python train.py --num_hidden_layers=16 --hidden_size=256 --num_attention_heads=2 --num_key_value_heads=2 --head_dim=128 --intermediate_size=512 --vocab_size=32768 --hidden_act="gelu" --norm="layernorm" --norm_place="pre" --norm_eps=1e-06 --positions="alibi" --qk_norm=false --attn_scale=0.0884 --bias="all" --tie_word_embeddings=true --parallel_block=false --init="normal" --init_std_qkv=0.0203 --init_std_o=0.00359 --init_std_up=0.0203 --init_std_down=0.00359 --init_mimetic=0.7 --optimizer="muon_variant" --learning_rate=0.00462 --lr_mult_qkv=0.4 --beta1=0.93 --lr_head=0.00661 --max_grad_norm=1.0 --warmup_steps=200 --schedule="wsd" --decay_fraction=1.0 --decay_shape="linear" --final_lr_fraction=0.1 --batch_tokens=[65536, 131072, 262144] --max_seq_len=128 --doc_mask=false --train_tokens=632200000 --max_steps=4684 --dataset="wikipedia_en"
Each number is 500 + 40 x the weight over its row's rms, rounded and kept within 0 to 999. Layers, rows and columns count from 0. Numbers have three digits each. The size before them is the row's rms in percent of the matrix's.

# layer 11 attention value, 256x256, rms 0.0352, rows 0-99, columns 192-255
089:478491530568524547574488486494516548518466415494586520505394521539500503537427541508577459481496470470501551570535528476462484527508521488482459440428461598482534450500527490498549529455437520
095:536407487459576402500495478494557624458464491529546536488495533567530487474431578561560480527487566493452514518494461482544475555415525476475484467421513432501532495488573551539494535485457559
087:506476483470606545481546515506584467524564515429530458544486518485530479501486494502522553549512559539516495457512482571465393476588465529655550542496464525499557458461485542526470510524523506
093:559501496494503468520468512487511552493497494461444474506520435428561501515440414538473482426516478468493437473539448521488499457506480511525532493515414582490437489447503453507612472485511475
094:492500512522475483521465501571553520445557482499446482508557481503587498502516439497542503535465487532496443554470454512418468483547493506455508524561398481528500464530551462536445457520532486
090:527524538552464520468546428552498483565515486499476497502499524517487442515445462524496494577528552487436454521476488433444528554490462475431471441444558500395492535503504467567518481507507452
084:507504446474522485525481511529524499576487466508531504499422472467547419410475500510567469507518523469574446515528466502496541489478496448517518513525449526519473525490539428468475497523573491
081:470522477551534475461590459523450500398600536441511544501430451504506486405453536542576571464482531524539535509534419510532517512537477489515509491460457488562479502482485491470398500424446483
086:447478461474442531468552488531483452502519496474481510498550501558527483527528449501475577498479557505486573459515541446480443564496519457411491455560521489524487437545519461467536466559497408
090:537467542491536508507541555450543509549520532536429597516489505466478496487416501481496466524565393525517515410427544478568501582525466454514539503518525415569444485468464469486547475517516552
092:491477472457515461475535553511495529476527432535436491497583572530432508482623456525464499502490512546510519525585507473524443496475523494428529497469421507489498511482525457531513514514438567
093:526477488542520504438491481605494528534500482490464489490515523555613466454532461486500457469510459501484498493483499440573544435521502420479469523526590531548435458553526525537538467545518444
090:464530550481513505483562466424544482562431522498521508535522551494493459520556485500415555535450536579516586555519473454445475517492483516581538537483473511548525520569524510480425507505532467
090:511521548549486492514440454554443486546511508471505536464526499454474562504500628554580600541526512468570539501516506537448474532446524442522572474492486447501467426525411479551520467453508469
088:530539492489509521430482515551532513455481463548491436488464554564493488499465517440451628507531497555481461430492493493524502526521500506513453513543463507481520483457470481444399509491505452
093:501502451497524488503507469513488429533492558529579519458508506447515437491569472512469490570551535476451498511525474471543519463450506500515476528537538486459506413492501561468482508486444468
092:489430499545527533444506509471496609506518550512542468466443482485474469550521481490446491478520468553524540543449419527530484513414529532474507466514470535531444459514469460545480491608474525
091:465413470541463488503569426446504460481557458477546492409545416433526452507496465427491533508506558539510529556502541486553556518574529428468534514488475543495479483560471557446514558475563491
098:480412440498507547465571543505508528521574449470537520556580446449515504480500556501520465490560511497504494499379531482426511494597512458475539494495584579500570511491539483447535518537481490
089:495506554459560477470463453458478480535544466504527503488552555560542477528519485462517473477424453508553462523516477506541533469491507499545479429431565597440556440547555579497517515552494490
089:554530534540432515533438470488453501553519568544427516459449515467535463439525535469557546444546548548508532431544455426506555510474490530542418480460480526555519519440537507431495498481561522
087:493464448475488467468453475469466466530485464487523479487517455459501496463429465494519463534461423549520533483505472536540477474548538470585510529452501452473467555520551500575530555485541448
085:533577505477495514460454472530439478440500509505544525553445510517508473442509464454527482449507564475471514506505495521475484506557544522451526490439523508439549486431507483442561471498519396
093:484505472486448507547449566575447422462523505490485434463478483480472571505508479508450494503482486400461518519450515439517466508535469588543495483507523447507406470525478514513531521490532602
085:504583436491507527520491479461484542499480468568492574560507456533459537470461540423572441448482463486479481521593516511424550494525484517601448516502506513507513523533555493462495544568497514
085:540474487491451469502505489505431541418464497540458511490489535508490424472489492496547476455572538501468498503461478455467486534557482452506477533502493494540474468529549515485535494462508509
092:458491566579508534459538522502532497481551510547526490460466545522537560483484535457443560590495537412487550450489497512455477482470537510493496478579525577543556508511550492528477500442515473
096:437526531548524496443492591509469494497420479468529551528519549469567524499482502482532492491543441491483438530557534548439492500480514530539517511522466469472547506477540487489476516527571475
086:484502487530490525483423546473557414502539448493442548518548540467492474521535425528481480528594523546542507521494498501521494473443451431573470555483456507497452579476519474550470443566523566
090:583478419548458467547469480526539475493531449554502439516547569496492488499543478436486591512516542476565506514515439462445474546499497427485451491526521473542472494550570490523502483506532550
089:512569452461475569516518549561502455506493518552638424549531517528497418490442515498488537382543479508519492521477484467450474487422531516498469528513507599422538526580402471466440518495480473
085:432493460501530567474528547560465558430499464473561498501473525558510504469449448475573482480532489515545512495555481451577484550493533538560524488536578502468462442515497479454576475552543513
086:550572494589500448585477539489462504484441520605452470518453527478457559460456508488552484457496504561477505535531536453505591500525517452505516545488502478483570568476509517495520524484432467
089:493461551497490538558391500435511498497581532437533447499517458490454479461450531506482479551517451474427444515484453528516434515461522477538481518508519435488486577448523515499463453509500454
087:464414496544546442520450539532492488507528485481480490454460581527488481457510504526474563511501507494524459513529459479513462483484503391498536435564480432509477504519441518542523506556500489
089:456565450491487482496424512460536476468563482519531516459516527523545497445442526526493517474592539501480530502465472458565465489512453507540479485492494474546549459487467539449523518516464553
091:493562495460478538559485543477562493548462490528507513524547430479532487497507464484535480505488546441465510464537449543508575518590535506465474522507488535592521515515522529534487546507500516
087:480545441464534465541477569459502479522476548516486556549493496409416512494434502512467514478459407535500561463475551542584522538445487501472502496489541495553455517426490524488513498557478459
085:532495506470448545428554397489456491525589487568470487467525431459417547501468543574453559492485480540508465454454560578555567554461474476484560576460533499494511486543503493553408532496457479
089:474555482526512530512560476544443488498517510492482535443486525461509521494551485440530488500414464510491484577499498512498538548521562541544536563505505569522560592480467463460498571503491501
090:505519515472519500478450545513474644497462519569482477515442554581452417445481488482500430541530463417510403510596552537533532478521536513484469517459507437449524515497428518506461477484501557
092:514548533498602493477437467484529435489446532454521516499502560556480509540528537530460481564460530566453516463514529446547485499479464532461501572509448466488494490510521470428552482497515561
094:472494482538429524499501460515518518476402522452550508548475562456552497476494503515515491454449432471509518450467536470518562590431539486509544459532577530473548465538511534479439438509521472
089:484507466377469474491389487439546446441492529518438485469483541574490544475467532562502509502512527506490485523455486461422468547588473524525548545561501559572524549496562477423523524491458442
085:531456488488521522476550541527525567480532516540566524467479563497497446532527549428495567493493522468389510532489440552536496481491530529485530522527476479489565503503394581537383558482526540
090:544470438471485509426543503467545508460460550435528455556510580504480433490438566557490449456477526512469508430587559441417481490471515428538582456489534478478526477480475449447498512558528495
092:562590502486505531527497444474486530467521525478408519543508497491621535505506532487559494493461442444527537469429503524505480560509478502513580527487541441505458525522560532438557451466516550
087:499433515523517502533452485485526449515561488457472447579532452466519576464466528508452562497413515542569419506504451514478531454561476498481521537521493541522538466540514551423550485534515520
087:511411450505537521502520427434490495469440517460494529564493437457504512519518525520493457476556415454520498523470487491483440493455555485449543520536499530508495478516460510464506516517518533
090:420464497507544551480549464521489532489541537528528444444524475486567450513532506451468481540567428497565437507519577493550469439545494557405508423588513460467508551512461549476501510462472563
086:536526543527509452535430519499463483592475487533510561493498510463510469497523555588488493621439517487452442475520522426463452547522495423516587479438508565534527512475484471520476536505472487
088:479461557517518466521442494483504506521504478491480516472521489544506499507505501526531525484407415430507536523464498504455492517466481502473462521468474512529502597539453508516597439499473531
092:460501485454511493493526514552494407447496585505535501482474462466455448468461495456374525470519542393515465475550541582533455510492533518539489525518535499595489403507486410542555576483544518
092:558591513457483526540470484518493594508426522531523513471481473524486556516588488497443567544488475480504491529436530544475501462483553541475454489487522557460444433508463592519524544499498527
092:437463487489512486491560533514520479456462518455500557456491516485527457533505514532537572480480451504524471512475514483455506494521464458456467472478525428521432475440530556452512422472509531
088:534572617426524414467520465496479493490476484550527509541457552479457442503432485498515528517493517475522461462449485470537499469542549524590463485491489571494496510499485604443471510498497524
087:501461506610442495522499562535552451474522528462478525499542512425511473441522523489489551513501529489530502522454534518468601495507516411561461519461494494480448475541519509454522481524482561
085:535505514554556504532495475484559571474510492468521515540514540495496546550513452502567454392490511507450371521491516485517494503538585512517520523436481543470502508550500493493508480480484552
087:463433516489527476437518531576526448529494479435509531467541478577520478560570520571522458502505374509517444514468553548488480482483482496484473482474526572500526485467458530511481477453492477
088:505497492499550481530496513584506545535527440518473532481463498481475508457505520480449495500567491501431579558474560484491419491545486526549455469459479468437505511544513535537529441506497538
086:539545527501441566499555517469553527381502521598540467471468531523439493550469506476540454447506545476529500586454438490499433472506494551516575540500474479473591481482458539469570485508452439
085:566462557456531549509504510514529449460482533466483543488452575511459452505436518590531548465588483476541484507475504418521493503419430485482449471459489485442481489554438542527489523486517547
092:493499533480453450524477487382579489497520460517421599541413459551453587454519468522534519434504496457530541519466513448579475500541496482517437523502525442488490522464526509502474489502517465
089:500484540466519523500577466569469445480555457535459509474488511416504485469492425496560464477512465559588534476534561450480453464514465518610479491452523542476505475448554543500507472477529524
087:475461443482553539444480405434488433500504527518511479562482540451508519515555506488553505473546482514437521588509518461520432484449478540514470493502582502487574519441471561573487479446513529
088:489488365481508533516589458508507523498555518497548625499504555499518452464506488527464457540504570503496498491368491468485448453448467520465499508486512544489553489521575545532492487427492466
091:478400531494549486524543514511548501469537417521503508487496543470468546453504555480591507452452441530519484443428479492476528525552519512508506410585497505510410485461515510543489445459505496
086:493466577534556544450489480479548510481450481476485453532522570516558542473474485589525437423469541464482515521424528446502474463499441440509440459497406482553590470488533482535462525462599540
089:438519423514446495547543473524509547488541457465515545536439491488521413515490451562549439492450484475481451500521507451452547467540523468469496524490438584532504477491444422466426558482545533
091:492497482543513494480496558494489471503541480494476587521437536539526494437556472391497494537469437501478456531484479508447534543488546431508489548509513585538474550542549526466473510561549467
087:431439462491491475485565450494539499544481586490557472443443502509548526495503525471495498567531472483515488550435461507507529467560533414535482478513512489486421488503534473566464511490542564
091:492526508478491493504535577521495538540491525491522498497584456496475486486499554492554452562532476489428397516501468496540484551494558476469425477487430444502492553507512547457507500557434502
085:499432539502552399511466547431450588446563488566499406492572501574511494491474521447478543484559432464482542501494525539440403482477543459441496484525517471423536506608489500499503524449522491
087:510517584523481515423484461456550538477527505546441444527531510482487454486450520519474466505403484498499534497504480514527544494490460473459576442431532582453456553460435434380410532548486494
089:469520517454447505504471491484480495479465467450444440490487462514498531487627536520541528470552460423502602530501481519558525520424564472451552512530529529558442506478497372501437484491524499
096:513446470466472531494454571533476489471558499417592535524513493481510458533528496490440437480493493516471546523558519528588476473452519473457439525514493526510522521489512599553465513432506496
087:461471541539473436543474448467471468491527475490479520510486604511518432449539452581445470511503456502496443511457591511509521525513438480456506495481500488533440511535542402438462511528573558
086:493549449503520435468563517543459459534485534501549529500631572521569485495434567550466481528504502430535468513564480510531493509479493504548452572495498470461419504475497513511534475514507465
089:428531456475532478536609488496533458480493540524452526454546445537545550524511550491472530489530598502516512476488477588485437578518489510538539501542523528499513463486464467458447497495527517
094:527506440514495471563469525576445525503510466568573489555491486541501497588526506498528544462479502489494530477495526486495522538461475602552533501485367527554526459479417466607503461541504538
094:521451549459498533472527546503472530508514475497427496511472431470631524482497494493461483489470503498603579454518543420494560470509507463500517453528531513557466566497544455548459471470442482
090:473544461477510419572508512459455502517522459490513527450537553468475497439462413453526506473468454556439499441556495507457468432493439440500516517461565463422467511522548419445546456437488536
093:509450452516477525603543507483495521415476528593516524522461464532519481487527535390567500551517485490517469494504499540555492525549476546561436619497514557460535396479475527578457526445513468
088:475542514518568568546556537484540504497475542513535509566522500458540553556539490477519490489563480558479506515517557537513607466426475534503569458542497516565502560505467579511604552457424501
086:440520477505538514524493517472507453474497388505457544557552466494553508491502453554457491529504514444498531527533567561537504485545521516544512557561479481474449506533495512493509564509536476
091:509445517490540565512515452453436471550534496466509570562477547481505465449526434522505463514524478586507459562490496544467509497566423576476482467536557465505500546650474397432484530478466497
088:499447407461466554502549543555512441447458577507553523543499465551468476577536472470565514482451516543503524515470491560471532571583483493525553514528514490505562475517513480554447490505502501
089:522495501565522522529446496494443451494471525492495505454551598493516504455460546527475501481488462450506486464560577462476455507502508530514446556442546559510428615524571432486446448532483498
087:518496568439477385468429494480563504524487462434510467474506509381487556538498484533477499485480468460503410489580499515506521516522523480509478521517563492486507491522499539464456478496512503
090:495499554529468465526537526428528550499528556492510497540531494495548532449561489438474509491414420492490449534545441465553479513458511462545521515461460466499479504504514420572492505529519490
086:506429539528474511377523443546430507543505488505523556431512541512468506543479487530535498502482513459471477503445498447514556502558475491507497565487535525500476509542491395448496542499455471
087:520482542533541527423523464477517530542499461392387489559488462553444509551529475472520475502559505534455582476516535548508466518523516507479517477522519445440562407551461502501453524481382493
096:458539501500444452475548521489509489488433541504545469451489567522501479476514453540517427500564529509494457524556500475477553507475437486494497500506465487380524510516458510422461516519425487
088:502387504456492474473475502483484572435540449482489509499540550542554527561475498502475518550507535511485473484496512558497578575522494449495551501526585533483432574519464472472466522464512397
092:502509531541522455506474447483418545474477480501455546467516556522564581525497517464564506484455457550474462442493498500581505512475506487554472559552472498486499601480465514553504551549530535
090:463466537480481576459568478497539464483514535470553490534541434593476529521484482487544509519518538468423486498459499467498510545497427485467500551510518535464500557451438472448518535581495526
092:595532507481474522514416449478515605514476509423448554488475510555489437546460508500540557529520551539516488538496530518487506470511513460510484538520500594443433458529519436542502544482477521
088:498471555529498468504538553586499434449410545477498484535460505447516469511466526496441529447550454421393474512531521497402543464483550515477419535543467556475490442501493513530445587428509453
094:525522462533503521531525436504466467537495517550514477472529526475561495488613576477530458504550456485464477430500422543467509504492519468469502436484537554538476528516478517516580569520443451
092:544542535579438444471489501503530499544498517510521555529558484500418506491528485566496581427508485534523475464480567466542514467525588511591486527441503481475541479471488515471481448447513449